config.toml
n_layer = 18
d_model = 320
n_head = 4
n_kv_head = 4
head_dim = 64
d_mlp = 832
vocab_size = 27710
activation = "swiglu"
norm = "layernorm"
norm_place = "pre"
norm_eps = 1e-05
positions = "rope"
rope_base = 854000.0
rope_fraction = 1.0
qk_norm = false
attn_scale = 0.125
bias = "none"
tie_embeddings = false
parallel_block = false
extras = ["local attention windows", "shifted keys", "gated attention", "exclusive self-attention", "value embeddings", "hashed n-gram embeddings", "an embedding shortcut", "learned residual scales"]
init = "uniform"
init_std_qkv = 0.0589
init_std_o = 0.011
init_std_up = 0.0589
init_std_down = 0.00609
optimizer = "muon_variant"
lr = 0.0115
lr_mult_down = 1.5
beta1 = 0.93
lr_head = 0.00326
warmup_steps = 200
schedule = "wsd"
decay_fraction = 0.665
decay_shape = "linear"
final_lr_fraction = 0.0
batch_tokens = [16384, 32768, 65536]
seq_len = 2048
doc_mask = true
train_tokens = 312500000
steps = 8713
dataset = "wikipedia_en"
Each number is 128 + 24 x the weight over its row's rms, rounded and kept within 0 to 255. Layers, rows and columns count from 0. Numbers have three digits each. The size before them is the row's rms in percent of the matrix's.

# q: layer 5 attention query, 256x320, rms 0.122, rows 50-127, columns 160-191
# k: layer 5 attention key, 256x320, rms 0.125, rows 50-127, columns 160-191
# v: layer 5 attention value, 256x320, rms 0.143, rows 0-101, columns 160-191
# o: layer 5 attention output (transposed), 256x320, rms 0.153, rows 0-101, columns 160-191
q50 101:137149137131081152130120117162088126134166121084115131156140163168127133125112122081148170099077
k50 097:101110133147104140155112164152106144106144153124144119121162135146114101109111132118165125104129
q51 103:111115108085123131091121162139137110113162138083117177103118147139056129140143147134123147110107
k51 107:089091153113139135094076131151136143124177105095144145123106119114111115147141090127094106162128
q52 110:156146124162106122094117139130150078148088120047161145144128157105134141106129106143104134158107
k52 107:134087120174126118117105152135158144104110092116152151147160129106108146128130176129096106161078
q53 106:142161185172138123144119132092112129157061136117125107153152112116115138137129145133152052111083
k53 104:152131139109141118152148122099124123109067121136111090160152087126114114104141145136142108113103
q54 104:102164125178128096120157118069119117114140107105155169118123146116180148109115141097093137140130
k54 101:095125145156094120130111121136151109144132103108123134138156129093092132149134198086128079110161
q55 111:177096132081138167111126159152134119107121130174135161131146110106132152136146104086091136087098
k55 109:116117112101136124148114169110120127125101108076109145121134146162111071124112105130099142118134
q56 103:121104134153117151153135109097088155154122110130118082140144149127117139111152158108105136118151
k56 103:129120147134128131114154116140120170163108131139140113105122173129090069118112129069142135094165
q57 105:086144149116111134119127172134147090173098155146157137075112103135138151088126092094154129167120
k57 102:151140109142143123105093122142132153164090108130117155132169146133123135111091127162203171145126
q58 109:122132125140182126128140139138172116135104091113162116129154123158173123188167106121105136105136
k58 102:103108129107139124114094122146124135121132127127099126129125136117132134130182085119146139087129
q59 099:124080115126124148113138078108112093172121115116162182133096091108112128110163085089126143146156
k59 097:131104099149144156099147111138149108116149088136130153156091114118101130147131153140107097144136
q60 107:113078068106084141109103141175085167162155113137139110087089139114144171119128143132138094116109
k60 106:143134128082148138132094129154148104122123168131126142092161115121165115134128129151132128141157
q61 103:165122158109133092084112113136120111095132149092134141115121110146158141120153177095129150159105
k61 102:142136103153140126109141117178151129111139119140104144122105159106151139137136129118120180144121
q62 106:108114129146115149110133114137112099120121073127140097111119143133128164150126135137144118106140
k62 104:130133111132170181136159161088103084165112111139168080103095144112101152144110114132089155162143
q63 104:171115174123074142141147084137138165148132113130103139100141133150178112116088117129133153095129
k63 102:151117165133148146177129117140130135133120068102101136134153156150151133106149102102135166180121
v0 106:087143148146111115125128116116154100138094130156163118098122122129151137119104149135145088070171
o0 103:143124109076133127117137140097131116117200139114157138161145128108111114155132122116077122131125
v1 107:097096148132136136168122079173085155118119117143175084134141141125127128137105122138117084114126
o1 107:154112170085136136126148091163085183127148113149195128128207133114145128116116124104124131111111
v2 099:121144109177134129110121123141126120144138110037120156105164167137126074110137178156142155115130
o2 106:137127124131136099129128154099174137110139102101140108112131136120124120121093127123135141109136
v3 101:126166137162134166156171150147134148168121122097136125129139170163136125142103112120148083097135
o3 101:118135165119144066144120128148118119154122138135097149127122129135105132136126152148150128111093
v4 098:124124107120134126137157136138165148104118090105126119117141151171122141117125131117168156170150
o4 095:140113149113097115090114151100142136128109127104094122147129166136126127117156122118111121083118
v5 096:151096139141112131115164124167137186149123108157158139118105134088145168127119158169101147159123
o5 097:153143087188115108093158113113109129144135102076126113114161132088154144108127157130136106150137
v6 100:089133092127146142162146133141137158109153142130130099117104135142112133145092119134127078157140
o6 095:122110130135148138091126087112144099125091112081107115096118175102114155111141150126127113119077
v7 102:096139086112126109071149123188112108111127134143098124129127124098093138131125127157147119088132
o7 106:111116157163141143167167175115128137138096110134139153104112143138146160070105126156130101114152
v8 100:121167055093123105151095147158102095142115097126193109151173141135121087125127129155119140115125
o8 100:118123132079115108110116135118117115120139130100137094106177124092110137138133101128153152141154
v9 104:128084099172146086144159173118132105153123109103106113135107156148149109155126116098120078127162
o9 094:140076161093154129124111133122107116143165115166140113164103074128096129154093140145183075172118
v10 100:097130141143117130121140094116179141112111158143107095157150127169117132117132126106121084101137
o10 098:187152111157132098141153118110140180118127142107117121148159076117079101110123151123172136090104
v11 093:141123173143128136143146146153107138133086132133133141133136147135081146119117094113104140103176
o11 095:159064133125128097105134108157092109133167176189099134139126110134098122125119111117153129154154
v12 099:125137142141093107114132136133133163097170115155134095115114122146109156115164130111117117125115
o12 095:128115109142145116150152141127111160110086105108141131113114136104130116112140119145106169170102
v13 105:149147156130124138150110123116138128120136161094160134129126127116081148118129082134142108083086
o13 103:127156157175178116152125129106118110125138090107113132105094113117113143135108122107106150137169
v14 095:118172116121119089084145159139109094114105118103111121135126120108100157124142137126151113151128
o14 092:131156143133081165139107110135131123101113177091090071127065131117148114147121124128124108104160
v15 093:136128133175158113119109102104174149101104106143109135164142110140133105080118139124122147121116
o15 095:137143119115113090122139132113141166147182104117138133138131087115064088127132118154157138147076
v16 094:128152124128131128087126109154097112131140144155151129114147152109135130138103079083142156105071
o16 101:097139095102152101139099114150111091135100127156154167127106122124125122156146089140173117126174
v17 094:146128177126134151131134115122143161144135158102125144119151154151100140145126141141179118129097
o17 094:143170107178127127118132114100177126133118129148130145129128144141078125176098163105139145123137
v18 097:158116111147123094117136166146124165125112150142131177154129111132143152119144128175085125096091
o18 097:099172120098134106121122139129136146162131121141100157097136130119143129106103142100123086109147
v19 110:147111131115104134182117136111136129160115167127153101099099117140116147154129162109140156168142
o19 111:126147075122121146162158129145168131132177142114128093111085118083119173103134117127120134160140
v20 091:084165133148126164118154126146098139114141087116069101112129148152168136162127129136130152162145
o20 089:115143124104170124172146140107114128091106109128153098148101182080093099116135137110157145156099
v21 099:090124124125151117071166116095164085145128108182137153121094110143153143152092115142149106129154
o21 106:132179149099122135134108124129133133119165130113128156146147180091173124147097133132073117125119
v22 096:135172164125073100104135143139143098080159101124077120097123128139118119143102111159136122159138
o22 097:157125126108133129114127178155115148156148112119148135141117126131160147125103168148169136104136
v23 097:137088128117127137139115110123088098143103134094115142105084131132124137118105099119129116107153
o23 102:177152125139163080148090092145088145082123133138099157152131135141131121107155119091144147100105
v24 095:127155148135121122082122123113099088084125162154141122099144129106132168152151129147181133120094
o24 096:098112173089105118137141105091139102130130152113122127126116130141160148155154133091119131123108
v25 100:101133166128119099136161110152160132106162148143132112119166112117181094153127138105113153140136
o25 100:105128139116117111168105156106118070139101115128090159146144113132131144156150095131114104120096
v26 094:129108133170156099142191151119154097081118115148126115113133134096128135132110148106122108101088
o26 091:116128168133165111113097143096108121123108149120108147141159090145148131136139180122101135082106
v27 097:137161100153175105124196148110122147108091136142154114134112138139124100112129113157132117138112
o27 099:125126209139084155101095148119136100136135149098129097100148118143103130131100134166125091119143
v28 105:094114089173137146115103168131100133132146129162094164131075143108120147131165154187177156152147
o28 103:105175115128131146143151147090150113122132124134131119103146129104149129152105107197158156096118
v29 102:104092137121153076092117164130127095140133158152146085158109129147138131127129097167145158116137
o29 096:127142108155142129103116118125129121102117138086138128122141068140142174117077132109150129113108
v30 100:144128128127165101169110114122131094107136108114125137129112155082155144096114163154170108112147
o30 103:126153124129120112169129115136157165139160094111136104155146131158193130120089157116142071113104
v31 101:153164170108111172158108125136092128123152135136073133166127144161151133120123126092120149138117
o31 099:141129145122119188122145114112093135090159125102084172141109103134130068170150103146113134114137
v32 102:142114084128109106119142124115102151124107126121143127143143137154092102135118135121148121171143
o32 102:141107151126137145102118126181119114171108123114112120150158170141115114107141149116128139109085
v33 099:145100123128122065162127117161121127136142070147172132121130100136154099174128098096118118106128
o33 099:135135123083146158136125124138128071142141150099122136178128147082114129128122116123127097143107
v34 092:105118094120122150132111136117119134151147133130142066123109117097102167110143126121143125111151
o34 088:077175161133104103130147103139114106125093113121168133098121159133121142119081113121156147119160
v35 103:100147170113150090159116150089140166139115119146091109119077097089167129122165079167108120111105
o35 108:116155117128102098097160108136148135112114132168182131143122129118154148150166172067180145099129
v36 104:115130123125143124146108055095167127127183087097157139102090117110153157116147102134096123141152
o36 104:142172119150107155133126070117121110118128131085117140090103130128164102165137125109134124106140
v37 099:141141146133133099138138117147101155127131155111149130169121127157122134138121151142123128144146
o37 104:126083175108108133150133123131098119131148101139156102117130131123110138105092138133157150136104
v38 102:088118155118114172159120126149111122085118088088126137138114098125123116136110109110112162180138
o38 108:121136085117137130164146113127133145127131135147118096095142126105131117104132138086154179139123
v39 112:120169147111109139150092149114128101093142137081179148137145133133114115127088104120165100123136
o39 107:121143154106095135117078139105091140119140148134138140119160149130117123104142136122162152094114
v40 102:158099118137157104138106092088160129135068140128139129110145182126132110113155134093136160139124
o40 101:117118085159104128162143091116119176167074147131133130114124112106151163152099134142117132121147
v41 099:190111121140083141131132065147107164141105139104187123106116161111188152157139090141164126114146
o41 102:159110146144136128160115130092117124151133149162150107106163135136114091094107096085155127108122
v42 105:119123143146169113139174131131118130104151131157148084147150098129101133170091127088153157097151
o42 102:115117160144135096121169187103094133121069125121123134143127156146108159129104145115129115118103
v43 097:141107132126118095120128085160112101151123150152157140126091091133128135087173125140096133157120
o43 094:129166122155139134098134118114125086124171159135138103136135128166086081071120145109113155139139
v44 092:133150183163131131112101131119063106127150129130112172088139112136159152153111123124120130132129
o44 098:158157086147120126111118091119152097140155098122165120146115121134151128144112156128143154125124
v45 095:144154122108129123137109160130123158129091167137167136109142117102150135115162113150111126125112
o45 097:084113119111147107116144142135148086176157126129131111117146136103112107163115095144131140100125
v46 098:079167132113112124118181157138124152136101151177078153125140157104146115176158107091100090170111
o46 093:109136146138102129149079123116086165114091098094120121115134111096143125079168096120123136133142
v47 098:136129136139089170177162135137147127097157095121092109110146120076154098148153139104134159094101
o47 111:130103107106110111104140144112164139129118112126109102161158103118125120110122163128165109122105
v48 111:163139092090129103147100138128105169142137144139093137125149146168129118121118143113144107093191
o48 109:128158149115126111080116127135089139137158129132159094153116152137143115136112114088129097114118
v49 110:126132076139142127209105115151134148129140125108148124133124110150140160108126116137094106147137
o49 108:117134130116113139129155106121098159140096139144150160133129146128176126135092138120130106142135
v50 108:125122151149131102151130133155121166102084158163120140167127149137089148123090167106074116146133
o50 108:131083129124093156113112126149129170102112110106158115139100136160138109107111093107107152115140
v51 103:140141172145155126129105141118120112141165079083102126083146135141130130140131149088141157122136
o51 106:150138136071123128171121111141109125109129102151151098128140112165129094148138119090162111096119
v52 092:111166135158100088109107123139119146145091112165173133086092127151110150119117159121191117121098
o52 091:118098119133132165148138116092080118145175164119158127140149126117127156126141098122101160086092
v53 097:118208157141145115161172115129158131123159130129141155110110124119123157119123151147143112093123
o53 100:127143155140129081136176115172178092105163130094154111122141119121154112124154132137138117156130
v54 099:125142100108136133148116167145134115113108097126090088163132126119112090143101152160109135191103
o54 098:132157121150103131164178132143131142147133116138144156108159117149112140101088121140105180174126
v55 098:109100161152121119111124092138134195141154179165122139123143100089111159117138092130124124088078
o55 100:084167126105142103135151128115122126087114143150097163090156164110154126137131144148097101127135
v56 096:114108147136110136101102113146111138117155098108096134124141116144169137125120138087119164171121
o56 094:125111156083125132131155146129165099134080144131114117126109126131133139130127116151131122153089
v57 100:174122137126138102132121152152140154124140128139172171108146132060145130114140119139140115151160
o57 100:152169109148114158160111117145157125169136136105156155123166128147132120138140100119127143087130
v58 093:132150187117083124165136096124111159116099131099096099094133131092136133128140103113182113140095
o58 093:129138157125164105118117124101142118165161139165079123126115116148129105135130140127161091122110
v59 102:091138151139125153127116137124151107098117138104112166122121149121121163111137124135130110131129
o59 106:137124138130115113115136115078139109100174093060156083119138129114134106085136092115162149142085
v60 095:109122120110175144120132105122114159118161149118162133126150145122146184135100138075132080128118
o60 097:095120158126101111187122125174122087109160157121120143136139098127132159122108104112131100113144
v61 109:110139124120110118152122154142160127131124117130119127130155148145137122140180130099137111136129
o61 107:080115111118165145141102101142107151143118139130087154137129101135120158090128112137157117184110
v62 100:146112086135127180177110105117138106143133139106140174095129135121155097114127145151096150109147
o62 105:192123152121120075133154161148169138134139154157121108130157148084132104155114162141131127153156
v63 101:126126138134067106126145165136166117137124150066120132134134115129113131193158153157115103133106
o63 096:140123127127113124144119127115151162140124098138134134102108091086120131145117170095134149149095
q64 101:127104120096115152146141128070106120119152121085111121129174150103145126092122124110092119123134
k64 085:152125121124141121166109107112093113103102129102102128172124133158149123132168140161119124153118
q65 127:094114119171124114128182123146128136097136072128133112145152115088141141104083088111144032158128
k65 118:148106125139179146104107122067129120143147158155142144134123093138112183128102109107113099143085
q66 098:100146133162106126156128157119130162118137106100087142148139118128172127138119104083094079161145
k66 109:172107087118143140124139088091124135142114118144121112157135100146133163128134102152162082133113
q67 093:131098178144140167145121154117150108111140114137131158104146190167123073121166206130157162094203
k67 090:114140164130076127149131111125119157087095144110137089142134125097120127133096073127060151132123
q68 101:129140078097133110099117123131163147140093118106103125104099122126131113107146125102157140180123
k68 097:112090168146126151134126177105124158131103156096132109118100133097165132136134149176096100119133
q69 102:140116110163145118160149119142121105122130134113087141138135115155104145099068113121141146149137
k69 104:160153146138139135130101085103150126153134122110108161143157097164145135117115087100156085146113
q70 090:163170102134101056122146087135108101153123121168133165113103116093102136147099111104151070151129
k70 098:127086133151140129094157114080128138125145172157117141197119084122118176125136152107147112155082
q71 085:159182176167126122117137107158149114132146133140095072101154151110112116114120108161135114136138
k71 098:164073081152121144108134104066119150135114146152134078165114141108122160158092089131154076113104
q72 081:153125108117130096127102133119177082124144122151143141110094116119143163124079167142091094125100
k72 085:119090183135141126120138091098114110148150119128077148132138113155160155091140102101090131168119
q73 090:129100118095143173142123091116128122143159098150145108165134137126118165119089067152172103160140
k73 103:171155151143129108098117088089083081152181138137101141146110082143097150097106140133119115116136
q74 097:149121100183127114117123158146111132134186086086128091102108135124146146085114125095131115167122
k74 092:079087177086084140157143180124135108142109114134150115096133127110140163111133172125114108103137
q75 092:133143163119096130146126105079118133074118129108157116183149107132125113086160156129117104143127
k75 094:130128112157157140099186194130172075138119104131157146108137151078136141109113166098139161144131
q76 087:116138137149153126139132114119154141111139145108155123147112099146140125110136162109088123122099
k76 106:133148102144113142128128156131139131127136121149169087094118136091138107123124189156103195125140
q77 085:154088142143138140155159078115106134158086160133135137151145138146085128131154127207172090111131
k77 095:174131154123132132117134111086141124096161097156139094160127093081142083125119156151136128126096
q78 090:148149139122149145162131146131143140181096147126127126155153131118134144147166156109131158142139
k78 104:132128142124127147164138169157132152141108129095112135101159053123110098129118154124177158081171
q79 088:100085127122089146118151169110150088145103111114132131136167144118118117131178142121084164117160
k79 097:122140162110118097141120132174125162107133118135110092125114166142139119143086173117145161090131
q80 094:151107142120130123104132081106132121105132126126109106161089101109125150174137114067193094162118
k80 096:154118099099100135117115135128124113109167128136136139147091135139127208117117162178113111156104
q81 092:117147128111120159116119165110131115138107086115091137126141134117124119140132147121104107194138
k81 105:100144139133065129107144132180121112128122153123107129103149129125161080127129146133104150112157
q82 097:124141046090160094134119126148144149125116112131178155090117112168091150066167107127138174100099
k82 095:136089149102119145179147079114119139113125131121139086150137118175135100132142076103128103170158
q83 103:120151125124108127070173120145149104188148103109174146129152107126130085091146157142066061153155
k83 111:163119094124130109125107090100131144104123131143155080125122109146107146142135097131199074158098
q84 097:108094101101133151124142190150157110140112095138104108148148131171096129076140132144202154131116
k84 095:155151152141116074125180173157123146152146126101091128135174101083115072125134147120118159082128
q85 098:143137133107134129121150132129168106143176156089124128136115116112115142111136118191134094118101
k85 107:148119128143142136083135122084121127149152104134126159124149110112126128140130137071133090142116
q86 095:096121150130114095145131142123143147188166129078131145075151106116079122086109108119111157117157
k86 095:129154098090145140122105121174127092112076144107131130110095148154111137170169114153117120098098
q87 100:076156105093113156139117124144128151156137123129181133130124119095148100138138119118164149151157
k87 107:218109074162115135098119151093142150166136113147136132139114123148103190147105117105141132126097
q88 093:091140146131067174116151118139123134104152094136143139117109114150104140110110070104120138139175
k88 090:127111173128168078124104126095123094130138152099106085169121133166111124161106134167089171179125
q89 095:111163136126172135094133128164120135150130132126076144144103137083131102116188108105165138105145
k89 092:109149067168096120175091144113111140135130157122185129120146154158095124126120136143117128097151
q90 095:170101106113115155072152072135107110143124169111094117114111132138161109171121118135109135152106
k90 089:124098098152157167130116074104139115102100093159110123181120095142105156106120125128137093111104
q91 097:095097108153156125081105121154150177128143116123127105109162137117135145129117092115132117152151
k91 094:153138137133129151125116148098124151115181170123128149142120113133112127106148083140139132110087
q92 103:132111132084151161111105134136163168105103111159149108088153152170112127144150108155102155120137
k92 097:141142138151132118161091135110097133147107104127136137151133092125132167141110123122096078117096
q93 095:157118092134102107135149122102122119098146128128090065140100098177118152119101123074113085101116
k93 090:134102131146154104124110164103131138110110133125161135071111131099152134123158175103141128122130
q94 096:105113139126096160106126085145128149130103125141131139122145092141132132146091153095141108123155
k94 102:172143125108094144123121143103109069113130122134093143128125105150103129118118151139159135068094
q95 097:112147119134120097116176102143203122152115147128161099154115132175141117156129111161120155132093
k95 099:114092105133094141167136115153126133139140085124142166090156181141127109060118171158085137077101
q96 091:162112119137120162127112095140154128084171158078150128176095105148109161121127091114128077138104
k96 089:140128120145111144165137139141134134145144115145110120086109168118105091144134129121122173123119
q97 098:126135109096105122096055120150133139161103099105117140110087149097103122103182166130115156109126
k97 093:139151085158160157118165131104129083103122148089136132137160065149142146121131119081143113140148
q98 104:125109154068109106170143137123125118115090127086160136161133122121093114158098133144086160144166
k98 114:120091081153114127058113083092099108142170142112124095128110087145107183115129121127160090149149
q99 095:163142179084157115139130184085114131117121109171073118137150089080115162116079122133099110145107
k99 098:091125126140110125189100155173122119095159136122089136127144168149150094098128134092133118110172
q100 097:102174105118133137174115098129108102137108119141154112162165079143124120124143113142105149147126
k100 092:144091141168117173138135120109115173119123108093104147114121185107137117154151132118114154109122
q101 095:136136123149130129162118170153102125164125109119124167080139131101145173129085150133079156096169
k101 096:159138119109169114118083131091135125084124141151095122139091108136135157091119113130125131166118
q102 094:122150161122127156135099116102111093068186123121105125132105103093148074166100147123086103130148
k102 090:162130147129094106120079151136149095134096113117113115092112131127131116149077104124134132141176
q103 101:152172158108083167152151129094113090101078098157098159133127111111146096118154114165138105188150
k103 095:119094120142142151106139129141151149099127139121117074126176134107123132121142173149143158115154
q104 087:129144136186132106125128095111128154139163134126089143125162127121128090115132147104147100161092
k104 088:141142118133117117125126137188157104123105139089142125132084117128117100185172154130162128144130
q105 090:152098112138121134148082145132133134105100091159127128099125126121126155104119117136107113144121
k105 094:112152157133081100105125145154173125116142153175142111147106147108130150143153139122121164109110
q106 090:152118104089132052137144124098150090132099101143146156118090159112145168083138128094136162135121
k106 087:106111176169114146097147157127114114140100144121131107142162105139131128160123100136093104123134
q107 100:124118121117122174077111124102177175145134112123141063112127147112147121168129129096125155150088
k107 101:097153135100136138112132129087111102109093158120155166165104114137136177087123123121110131142100
q108 101:149117144165138128121096102119117155139128176152114116093073164139103157109119163141155140096078
k108 094:101147110069127156124147092156129133150143163139120170136126131107099079145147143148133124106141
q109 101:121184152101124138121095169109093132134137091120141102093139145111149139094142098141144131101114
k109 094:136123142142140117127149097188146153126139196143110118138112132135131111151149112118110107160116
q110 094:168136101164119144143107136112173149174100147113138107165138145149138150163122120134120154153129
k110 091:155111116161147128096177129119079168158116094149124113080151093112136094144107131114120133147142
q111 100:124143138131148132132084120132141119116132181141171111118132155136128123141141122104095135149149
k111 100:152094104162161126124135083123175102138140138128126183138138099165131156149137106145146138151094
q112 098:178126104081112119115111102099138131131101129136124147117090119114123129125153112095145094095140
k112 091:131152167107124164118113135109125139120116118145173151171143132095066127115100123170115099103140
q113 089:138118117108108112147079139159140115146124062096165133075120177136103110153139160114100089099154
k113 090:129085116116165150089144176157120130181187173129102095099092072142146112152142123127123180145121
q114 093:136118142122147153130129139119119122137167080112139086137135176131121133090108074120160109155145
k114 088:153132177167112136119136142165094115131125173122119108096084137121112144145122110161126124097109
q115 097:137137133175126158134120129151105158099131157158125084101146088137144126121182116159109113118099
k115 098:120134136121113098119143124145139130133108127088144127113167151119123157138116122118069177117111
q116 095:101137169081161132133126129119161082076108152115130134127160172057108104116143171109071165130152
k116 091:119107106138166115156132136088083138133143133137125153095093117125177175136115114091150109130069
q117 105:094138120165108101136147098121115094119149099128127162157155161099117141079108118099106071175145
k117 102:122146105078123147156114157130137125172088140091127102097155122118139105160193103135154149097127
q118 095:148159097131125100083116106122117155140098116114148123133123182123094101124098127116127113107134
k118 093:122142112123138180137159151100138107093109138131147146108127101112163078114164138144114124116112
q119 098:092158111146087126140114141138145123103119141114120158149105157094153121123148146113136139108061
k119 101:147129149144132132093138090124119141125159117115116126165151136169117164140085108141143097163125
q120 093:134113114116145148081083140137131146103082116132127116120129142098147106088106138132148151124080
k120 096:107127144149164126158133140131118150130097116074159141138134113163085164103104150105160141132145
q121 099:087099127150143144117099096129176160139138110158122114157141093138115099149157144131114098146121
k121 095:181143146108119116143131164153123122125121121132109118067119123080129166103156075129147106106068
q122 098:135122143160113113171139133163139141156136104110099117107146130117137115096160182161110142190116
k122 097:133101120144119147136132153114155146104175132159107152117110120163172128145129094124160096164153
q123 095:119116147124109095094154154112117137123150120145124107135135163147144126101169136074131065111121
k123 102:135147095140124127112145123151116114119080093107126114063126100119156131104131136140137146107136
q124 097:169106098103096110137138134122129122141126143096126076113117144160156125134099104111120099145138
k124 100:093119162117113139151116171123138172112100146114111141142122138169127093134141188132098144143111
q125 097:115100128083123153154140177120141099134129132106131128146093107095120156150129111145127067121128
k125 094:115129110092114140135141131105136145136124121116141114156128148168151144087086182105147161132147
q126 091:122138100153096110123137159161115146104140160161121110130131145110097131076138080118138146093146
k126 095:142163159147132117118099167133154146153143105123136144121130064155143109116119090139111096093091
q127 100:116150134108108158078122174124126135137137123120105130090120103118148100121133151168146134171161
k127 100:114099144105110153141146052151159145112134117166163123114135144113121201139155102140152071170117
v64 099:123117173159129163146130130128124117112105100112163137126117110150149119127116157178116086131135
o64 103:148116122153124133098113148127148139124118141140132154172114139137112098101117111124097096166121
v65 107:127170128110113094133192092130122085133163120075140173094118129134159114098096129116124169113153
o65 104:117151153111126094124155132142114092117141119129163157096159133091101144127137122128111153122149
v66 098:174140127114074081121144145129118130124122147128171076115147115111174117153122141153083112067113
o66 099:144178130168102089120132124104101118110125131157099098148140111125179177124127122110076109111125
v67 099:127140107148132105129129154162118091122070165125130096127127139129141170110132111132176128179119
o67 096:089118141114094141179140129110116139124150151133141114150098097135131138119142108078119114139156
v68 092:112160164122088122098133174133115108143113118092098146198127152158167129119099153164120110132142
o68 091:134119123134088108113125104113166113106104152105153135119121137133139106140177124130113162112106
v69 106:139120164115129133147134101144162144161081155138098128111132107134085185107144163112123159097108
o69 100:137095143146141149146134136155113134179101138128133149119126109152125150109093133123157137148103
v70 104:116118108166154124084117135148151115141112097125087090121125156116137127122133147084147159113096
o70 102:114145116134142141097141162160107090116124129093131139138126113129103127097119152134102083114114
v71 109:100160152092105138120147100115067121153093156116120108135120156130112132111119135053137112153183
o71 108:109142149157116108145105124143110087122151161112132104134096129153126131117125120077079128090167
v72 096:154154122187141138063133175111115120120106115129115121085124140135124099142096167155165099136126
o72 099:167144101148126090099109141132151126079132107135153137124101114150098157131149140162129170155161
v73 113:135098122103139165116093125147115128112112130104125119133158125121144131096188120111105131126103
o73 116:105104136078141137120121103144120148149168094169103140160105148141081128138139097123149128121128
v74 098:145125103067160162119108085147147108140115109107108114114146141112095110150124087117159120147155
o74 104:110139128129105139141135145175125149123127112119139128111140125134172150099140121132123119119130
v75 096:135113102107087108105119119073153135143103144123130111152152125155133136093120106171131114157155
o75 092:108105149131133108101140142116117139132148149110146140140152147141136107120104106093150095119141
v76 100:135050084182130150122138128114166114134121151156123134107138121108127107133129106091085135142066
o76 104:143090137138123150143123128102164124087071151152119097138129141133175122137097142107156140099119
v77 108:165135118169165102104090131176137104114183116119059155143112131148174174151129150088094123135198
o77 099:112105155130105105096123117096157106109153126119135073132117120100155142142111121105105090128131
v78 098:152151096141134143122125130141129095178161100126151136138144127175121130132099123143133127151105
o78 100:117144153112144135120123128124140102097138102114098148150163122130157132090093112123075145132116
v79 105:090124084156142157111168129068126097146125143167109131146125137140154144151125140186144097124141
o79 102:124146126143119149119132082096168126118105101156146139098152124103188127151121126154125084147118
v80 106:139123144102109143160162148155155150140161119091108102168130168133093150124114151119108168090119
o80 102:143145149130176111096161123156161121158125143134102156141126159095084162115134157126117139065080
v81 096:117105117120116140108086134150148103105156109086104162112098132143144155116136145081138124134138
o81 098:134118151088138154140091137131106131141130126114120117139153103145138152081131200094151158149133
v82 129:111080082148134122135127151106104143132146173056145132127159112155141137135152157107132172131132
o82 130:146118116125137139134098112140153100129120112135095133142143130111181150155134155162107173108081
v83 107:121125074136168126113099146121150148126126134154087100094156084128134125136120116134132138173145
o83 103:152115108139144120096120124099109145191126157124135136128137113110143156090117096101121115108106
v84 098:168154145179130122145131142109138121104128127095158105115126167159099156152124128090119119143141
o84 104:114145150149120135137123135139146139117147174118133127129123121167126137126139109155106121140127
v85 102:126129134093100101084123118142124078137128103152154139130116146156131089105132130140153126138115
o85 099:142122129081099134132105174149083090111092141144167124138148115140104130154094150163133153113131
v86 104:096113107093116088124086084169120134109107134136121134134119153084120142117118085146107139177130
o86 099:156159125083120122156078135145109108124123095154138123162134147128109140146170121121089115160095
v87 100:143143125145121114139122126139126153115094106143157079076135160134103093115118127080131116124178
o87 103:129121082133131113162134089161118124101137108109128150083098136103098136122159143160149109136154
v88 102:096145125116144089150147128118159136103140141147126150143082135088144116123139143084121142135164
o88 101:127110142128129090133159116157076120112140143114149136123150152107099126167117131127113118112143
v89 103:133136149139138126129117136149172153141123136129100144127124123144152103143102156108121139150162
o89 102:138139172146149124137134147145135163130137148141084122141089133171151135136111121172145139062128
v90 099:115116099104134085056105121156121130097133099145099102129129118110091149120161135141157139139101
o90 097:107147065104152116122146115101148071141146107108151115133133105103096174107148127126148105131115
v91 104:147103157146138115126112147134130177144108117145141154148089114143140172138114149190114123106119
o91 106:138142122106148096127115145092126143171087130114140125135149118155100123117097119115150094155131
v92 095:147104149170128125125120171127140136098092147106112115130111123127116115160123089124142057111171
o92 095:126127111129104119165112159132138154115137145101068089156136124153102136148188128114140102099108
v93 101:142129105157118115132104184122124123190093181096154163124119083102120111094138107112124146101121
o93 100:120093127094098135167083153130123098162139138085139163130135144134102091107189126173179114122117
v94 107:118113104136139141110138130131160129131183094126134136148144070182126133150091111105153155121162
o94 101:137121112120136112098105089097055149147133153136170137188112150130133175100137105142120072132118
v95 096:080092111080105128090125108104156119118139131131107107145128128128126121129148115114147118176119
o95 096:114095136125137116128120100099133134102128081132152088166131118118113154151097104130131088148142
v96 098:160160089126120129096166139153140123151106148141136109158103121163160174141160175155192144141151
o96 094:170117142146142138116144118116117135130101165156135109138129129112094115118124125091137123130154
v97 106:115138163125114143116152142132141145104167118111146130126150068178092085161096126146119076107033
o97 109:136153118121111115133109104154142113096095166159144105157132089101107160149132115114138089070158
v98 098:159160162102135120103101147112132115140160195127143151168160103097149165118140147100129127109136
o98 104:111130119128149115127123139100102109113102119156127134149141097096145147115131161113116138115185
v99 093:163139154164117094111079111134161096171091152112120168123142083105103137129148112075134118094130
o99 096:121135142129133074149138122055136110122112131154150081153114056148115130120129136101133092104117
v100 099:132173103134143105072129164119121120145129080121134111132154115101160138103095114132117141136140
o100 101:137148124118092110105130117123151129153181069105118095109160141167092121092137127171153110109121
v101 093:148114117129098101141148126168109172115136089128117114108165123086152154145145121117105120108124
o101 094:137107132126090119178173126163176169155166125152143120096156133086173148171134144173123086077134